From a checkpoint of a small transformer trained on Wikipedia: 3 heads of 64 (1 for keys and values).
Each number is 128 + 32 x the weight over its row's rms, rounded and kept within 0 to 255. Layers, rows and columns count from 0. Numbers have three digits each. The size before them is the row's rms in percent of the matrix's.

# layer 2 MLP gate, 448x192, rms 0.124, rows 112-123, columns 0-191
094:140101055124165185176182163122069112113109139153133134075141148134122110135151158088126192136137130143108116138123091066156146093153111137158146119120139104146127158140039125187122157172168138148138156104148120132157121093123134118109121152167081179142085022115091114082180134149103149151127125130132120087105127141104077134150131110087051141123087159125153106120132137162169072058179163122086169169175137131051121108171126116148104136160141086134141089189144134201108082120132159096156167193089133118113177173100157173117147166092069134150164132089146119094154113109139177147
098:115148116109106140176127111080136155079110131139136201133133100198141174215143076104131137145120146145154045168190129104153131153128152069082065143158151121139152121175122150133148166115108056079118133132168134114106166120173107169195066127082121149127120131110136135104138151111057149115127136155126160084126176127171125164144115190106146138102166139155127078169132123075102133173107132062156131149117141080149169203139134093126129159110165114125098126173143153170179068121150101121100111132113125133105106125163086167149164135100043095122178109174175132171143075137136092173
104:173129198130153151162154130155105079166100092125111134083128117141147116121146145085159123097100088094139175173136058173139160182088124170116176123171123175131124115087075136172125175118125135146122095157130133146165088104133186099100107155118139129201098111172110137156128075172154146139126095145131084181139136057099120178133095127089127182119109074159153111132146193101166127103116094118135169068109102119113153196151178139144138105133164144071162108134157156087134134137166125138118142171125113158076173102180109172115046096141131088100093157109043072128103160171070137139
090:146043095075153113112123144134124112121135130116103139062151140074082134152066088116097180148166117152115171111173100178113169167107100147160113233107159164142149121158126119149093112153092104099180151171164080111121125105113186111095173108081136153125150171158070159139120112093097172096116083139136114123128135169130116101176163136070094158137122175140135161159137177191187114118188175135128165113117186108109158170135143156142146124146142136126153103125107179118093071144071176150089104174113166145139137182121171133105179091129089142155110163132154078126168080113144147188
107:194141139145076150149142091091138081135170112037144136051152160138106045127100133102210167155152089140189152149206087132152175145170135123151156165122169114141135167099146107156169238089147091115102149137121117180111133121159143117145119099127129176140196144125172147103105093095091124109117069114104151153079186158132128173103144118095154136112105136124115114120137149178094142139173156136071188125141120127161197143146077106130148091101106113117142115173121115219089181151129109110109124143070123102103131146090137130137151144094122141158105164134132100087167119130136150145
106:130180115111089098122142078134113109140119104093132099136108103131081151152094072107138158135120155063078116127146202137139102142114141117145141092175099139200148097132147176072089106148143109125171135147109128127075074169126097091146099147156131145144113125084102070111115167093117136135094150112187143140185106129129139171088152132152037115101138135151123135162205129157123124100193148082126188079089174144209163141053139113110175147114212115156155147097147126155113115149187122149126120217113142130117057172125175159129146125133153137104083166165130119091144160124174156102
118:136148162127101162152117027154079094165129141114191175188092095101130142124090151078149182151071155116125113148141094130116159153087117145179162123137158118155107103137112090131064179100078118147132156141093184150143105101134155142126172163078160141098089108192116153170147131117164146144127105120147172143150116152126173116142141121207110172098147086117077120113120093182144109143162040165207119147140142186104158118151129133159179085163079147142120206206158113120117103115107129135115149173167134172164110158131089107070115092132076143133143163105108120123150188138129129130
083:094121118073131137123086083120126127155066086116167145148129153085124187094101077094125193142101157113170088147187068137110108104162172130153111151112098157149171056111100128113116126165147147116090141090172085083133126161106139093110116154067156120093092148137150123152148130205085124095172123106132149140108130121063091115122106064130115108087135109097158154090105175063111118086128151107106118143137132104133142087117123106091089144164138095107074096134207188199125137152182151120069126104071129173099144067100122124127208105106159181126182145116108152185091089112136151123
099:123140103166122172152090057084128194081079180133164133069113165163152145095137165091123136143126080100170086110202082164072118126107151108155131095111150130101182137151136132111158090123122125144121144142123098122145143080155170179113171157135124070161133168110166113216117090153145154075062143087119094101159138116042125112148134133097134129097111112143126074158163141153151132207190100123177069175179118136137149140125089075128128099148093115127159150186163133112149120103173124085124125111111176121130074096150140086160129063126132102082132164164125114099113166104111078095
094:112087096189114115108093135068102134135185090129119126106078121131131140169148058128091123115199112116109108155163115128139135099153100131162124101170149144158157135176104128139043122139148161151128116157084135097217134123119163096064136119102161114142054093178178093122132165163081150089112126100123111108070128065097101160137146116074082112119161155169111093146171146116181124140168062126120140120165126168129177129095098072142110112161111073162119085106131086128149108125110181150135105128166144102161103104195139097116123157132175080136084122142122077216117170136136087058
095:143085110137152131137128151169117094138136220116193157187170104151088120147149149145137116111129114188115065177138121097171185118124113156100098113189158121165161125182127091113164152081117067119176141146134144147137092113140136110148121169136155178156157080162162109137162050159171100157087088139104193080145166129127143099094187131130117187039076157153130032178139125134163120133128144107112122151127131107112176107132092105154131138106118143123120119145127139120170087104147117113153138073082165165131154123119166114113127138120175180079130029134117095095086131128121067104
084:117163183067097164099071104147086127126125140168163127133102128179073178114105151186153109173067127128133073197136116161092109181103156145166138097126110117094128163110176144150143088106152110157168171101187150175178118146140131159078191142124045131099086174079092100153112143141164150109124080140158143125088084140102096109173098164109090098149153133151166147144154141093135132153128118072149108219060160136102100132126121072122138125158150174150142087189087153091066159117157126126118165119117111123119146162141139161131139145115106086165133134109078053108133084172101130152
# layer 2 MLP up, 448x192, rms 0.124, rows 112-122, columns 0-191
100:135109118092122066143116172132088128069120121159161098112075063115192127069124072120104068127199142190123137142063123115186135127135140160129114175080139109076102084112101126093135095154105124135118155143088097169138073144147160119099143118103096150151161128126076111139139120090152127144075218144102108125095141100176123076087087110139159105123150151138103123133105195099157181107129102081181114130149174093181114166074084196107135112116141111158129137148159132153147182150092132130156125069150094164058163119112121126102108068129163115082073168115157164149162159147112174107
100:141115120129142144140125171126138144176120089136125181134082141134135112111112088084120130117134103143119078164151108091105083180075112084107160128132124140100116132161146166165128102086150080105113068146177105135106154138138126160188115100055117098089097131161145098116086128176100158071149132237081159127176117108061080162159126209151108145070121139202158107103131128075124098169150110116111129113192105136114122125195129118149156112137126034153076037118097097180144112150097113103102097164126113110082157136129065139168130146114131151158136173144164108179096122166126138122
104:141137089118149104081121143147192142145152134138102106182123142118104145098095116178100100159182140161090113092097200120167102112160086110140113085105100152136143162205148121097121112100152124112147154129144096097052196140156099053178126141134089121089185185122156127107123159133114149166144124126121125027117161144138169103120102105156098103171110119076095149186093095184142188112151144195100105144130090140145071088120104158126167148091112050135105084129102085161136083122169083135130084117120152097161158120113177084139113143125114144155166134145216171113144102095167120135
100:099043084096097150075135135143139158161147099072109151126165131144142063131060056074051106157141100155192171146180107134076097159131137107130112170127144106093107135115176181091130122109146161156127145165094136136186150103075175141142095154125088153131130142088133191075110094119141113156118168129102147124186127135104095112119148142084110156147075215129121136201086166128098123141179119184112160118141148096107125110120140153125113149157130110124137115103143172128073133138103167103177124168110193113118195155087087127123141165103104119164100147138129216168153120107087133155
100:060120147129201073090098128149129150106069123215089131165110113164169216154146110160077070105097166139120122121073152120071077123081132101108090098120131084138117127193151131096081079145130115166112111123115147080143189147120122173091152132071174129105076126122060126106164109120111144140124194167188097134182104138112101092118130103160088089138137115094144160151165075111135184113074071146196095143153125137093111138097155138138121141136105133131105136076111173061161121118144152109128154119190154133152106098127117106143115092156120125064145092118129181155122119116125085105
097:084139122089091107098192086117118089145079116106143147080131122133121134104151085146145201111106129082095090122118179121125074151142134123088151111160057114143157089120143133080073086173145139111157146169101183095051097162137098094117090109151135125106064078083055112090087132131122120124127079106140133122161108145117098137124156119169068112114145096151145167111183101163118099139187108129108206084091135206181161176044147146189116148127125154136145114144194115112120101119091105140110100168072132139086102164119190157122122105116167090113111155151157170155136116128163132096
119:145148162138126130133113013167098075186159133097211193167131146108126109159104144084123175132062137095155140137139076124102181153118118138188162073103157132142103128105105071169063157112068122129118135141102194122154117089167137133103201137092160130117099101174098144186143111116134140145134141118154158164157103149142156118125172132222112165092125079121095122095120099187172099175120066133207130168131149171130171140154134120102143081154094155111129188177132129117142098113123132121095161152150177182153087170108102108108134094145114149136152134126116113147154169147135132113
095:122152130119122086138139193125132105151147125133152149130107072131154085174107137142105128110099051106130073164120069182185103105111137118134085145132127156146185092149135139147111168143118121116126099107207130090118103075178164092097148085035094136145114166113172139128140106179094114097161071107040087123160141170145122222163094070119114067117150109106084132145125125125115127162147075147154136138165102134129137138095081090123086162199155154139067081100127172180141111157162109073147086132103150118146109063115062146123132102150142094151141136126070175143140134132116120160
092:161132116153066151138055101049173153151126174159118102117081067147150179145155108120076098129139110149174129132169058096091099123104130108134124079107135094089179115137111108108180080154074127124096100161145119171194181102160187146112141169127129045163139134111163144200110092119181126102091101095132061105086103160085093087153161068116133113083076124164113097151130148112178124159147069158111157164205122124094113102098058108127103115179090168109167159162162121120142114098126113083116120122130168149140134132129134135137153111137126089092130111129100137127110149126148109067
089:137119091154113157117122148116130150129189117123105169167070172093103125181121127089111123148168098119132125167205168202166162176145135100129139077165105120129079150160099119115144125077102141135144110151087147074236121076155120142066146163128217102128071084140165105131153148171127123044135099106110142124103144101133103139109167093078132203178152148177121147129126113146140141097171099157081162146115124185144172149104127072157119103152146115123119139154173145122140100090099126168132153142171175080145152110164125091111160115160099100161086104163138095173094167164167077144
097:150171117166124106094104129138129182122067139166178069100169133107049066146157146154114145136183128155094124185068103128104097163196153082073100096087136144089125133109077089123109135110156175144113188153123150071198169116106119196114133111093173136152083097155099134146179112200170141132110081199147097151139113192138152101124116082108147171110067152083094143153106124147121137139078112111103081188139125156151163090168097104111147087115093170136113124172166145119148069095166086115141102121110132146119105116161138120130136148087153151085132143114133194087125132139124132087
# layer 2 MLP down (transposed), 448x192, rms 0.169, rows 112-122, columns 0-191
113:076131135078096118112140143125075150115129132116120063087091030157114133125122100151126089170162133168101149154089114150149138131146118114107126181104156106090096083102079137060154096116124102097120157187100082130150098128146116152086122103157076130148171139142091111094130130112157122189101169074077156114123141121188132091130099110124215132137120108133129143153107166110131158120130102117189115105096180062194178173112106152054160112160144123144140155132117093135150161185135150153117109080146146169047131151129061120126092108120153060050079150081144133147126174171129169140
064:122065106139130128061141102099140118118139120122147129117156095098154112160136141108117175150115146175136148114102086222151233151120100157152153112092078121150114130130143109065071146178135156157107123142124111108143105115196168126117150147146128137138103158109079156128137148099165081120143121079134115114053128109163162130127143087099051114170191183089116097141162139135085130138152106102164174197089150096084161115152059078156103173149137161092089179116170098126105100139131141135190102113111170119202087123104166134096044111105121078101124119121106153069145155123117162143
100:136133114123087080098105163153131136059151124138127115159083113098137133083096141202103095155145149121118102142151206105162115095117087099149127088148162089153148113192168172069178171162125111121155151101098153143062088101071059159144145172166120133109111118092124159097148175131094098155081206109110147097110124132100135118138141117143106117176138095135139088170146064173077153145150138166127026126153141152152083123114149080088149128138119166121038146145090068146085114144086141167150102130105121098132113142068118132112170162108119177140136159155180158109173084096145098125
112:085074075162162115131144139155164149149117110136112166114209142111169085133073112107107114130169115140126153085189118116091145177105127139159064202115191186098117139122193174094109121119104187115114079162099139125200150086136170118138116140139129133193134186168090173125099118100133094196154146078121157170201148123144104079154163149103141109194093213114139136157125135112142157105192145159106154128130123084114089176128147125135185135118131129153156152102139179144063104129083168126142109104151183130135176117093105139119116113096153138154122117139184123112200147126120117111
120:145116050072189138131120170145112140120096111155171104155143093114116227109140133146098106112129163114104098117074156167116110120053113120157148121119076131065140155149153168115121088146136146155146174145098082106104117099143160141104183133155115145096122164079118124151146151186171168160129140150185123098128127119086102131154149138155108160150133113152110151122175134083134064131066168198193076171198113183154061118098141150194104125126105136079099107071137130113175143173137163130167132117174142116118139087137116127091163104140077126093157079126154200172116130058126108122
104:112125165097118101130133118148128111177137165085112082168110174140080127090133114063122156114077116109101134094124154157123070107124095163125140096218124156137135125089147146091133102140089049136134092153086156144148054150126136076140122114161225150129153136053106086126150117074113216131091137199082123151141109160132124161137140125109060094077092141099163119150169121146130135123152116088104171100105152085173134173054099111057110157115126056115144143148100117102125109152155127094113128171109175146156040147137157139179144131126084131139149142114123075096120109095146134104
120:104048155110167140119110111101110078145125115119137129109150124102190122153110102118134174105103172123125141137103098119109156100134140129125122112135100100104149123060157083157148120105127126084103091114115175088127140138197098164069164141134133160131195078050174088134169158098095093122117172144159162116130182083093122094130175157147137069126163153063127171084109186112169155160124114125115191148096113114094115085136087134067117112160116159196126185149123152188078140116130133156115185119103169047112108132143121134184133145153149162085051176142080081156148097124147128075
100:113091091105164132113161173160108117144167143135162150104120114148163105157104154174083111132118092146179098133127111171171159142153119145115120073088123180168202081115128153166116140121104095169079135164166135139152103117178160075121144121067110141089119129183137091134129159153156129091173045095094149153119056129138175178162116077066111113126152114100145132142175141083154077178163093149142154113156132115101141121135147046109089141205200170146120108092114117139177148166154131108107134143119127114099045078097052112074139114143137108098135119114081133092125129184141084166
101:042151130119156174150128062145113150115060188111143164131095158147192171105137086095174118108086129127149120102157172144102091136130138125113138111133101137076155137113162112112150100177151123133133125111147177096124123148169159178137153161123130125131159196142160114135104096131120157123135100113127149146155114083087155170081161174085113143130151173165130146073125095143109126190184113084114131176149160131108120177134140123149099106163047136153169181200178120189108112095227134121140172154143183112137065134063147123133121050124162144118093125183134080143136104078156087136
087:100138125090097107186151148114080096160141167093092189165111100121106165177137096136087104188127111154148091137082152182156159170142151117166103089199094136097120184157114101097150083130154105074103116138180137155149131155129126118021105101112177111144160171151123124106156178100195182119104106127134110106102124116159122138064112110111090059121173184122067121156156125102121132168117091141123164138150148118145108175128114127177134170093106160149131125168156149119116126101030140167107128115131103110167119123124092109107183069140090114198113088154149111145104099087157104058
065:134216136165176122117077127186186114084140146082118120080112163178126075151123143151105089106114130074127193143123092186096155155108129140126156141116106135076097165160106130102092087159140138125138119149106094104101088084114178126117108088152091115126104141074116095093104143156124163141113122072146137158122068112163148155107123114123096140173141161136158158060089101153080156100103131187077132124162159106172108164166120088119141085084111147141125124147141140146182095065070151122140078142139130132098078066127110168122162108147027118109068182065166132128163127113192148114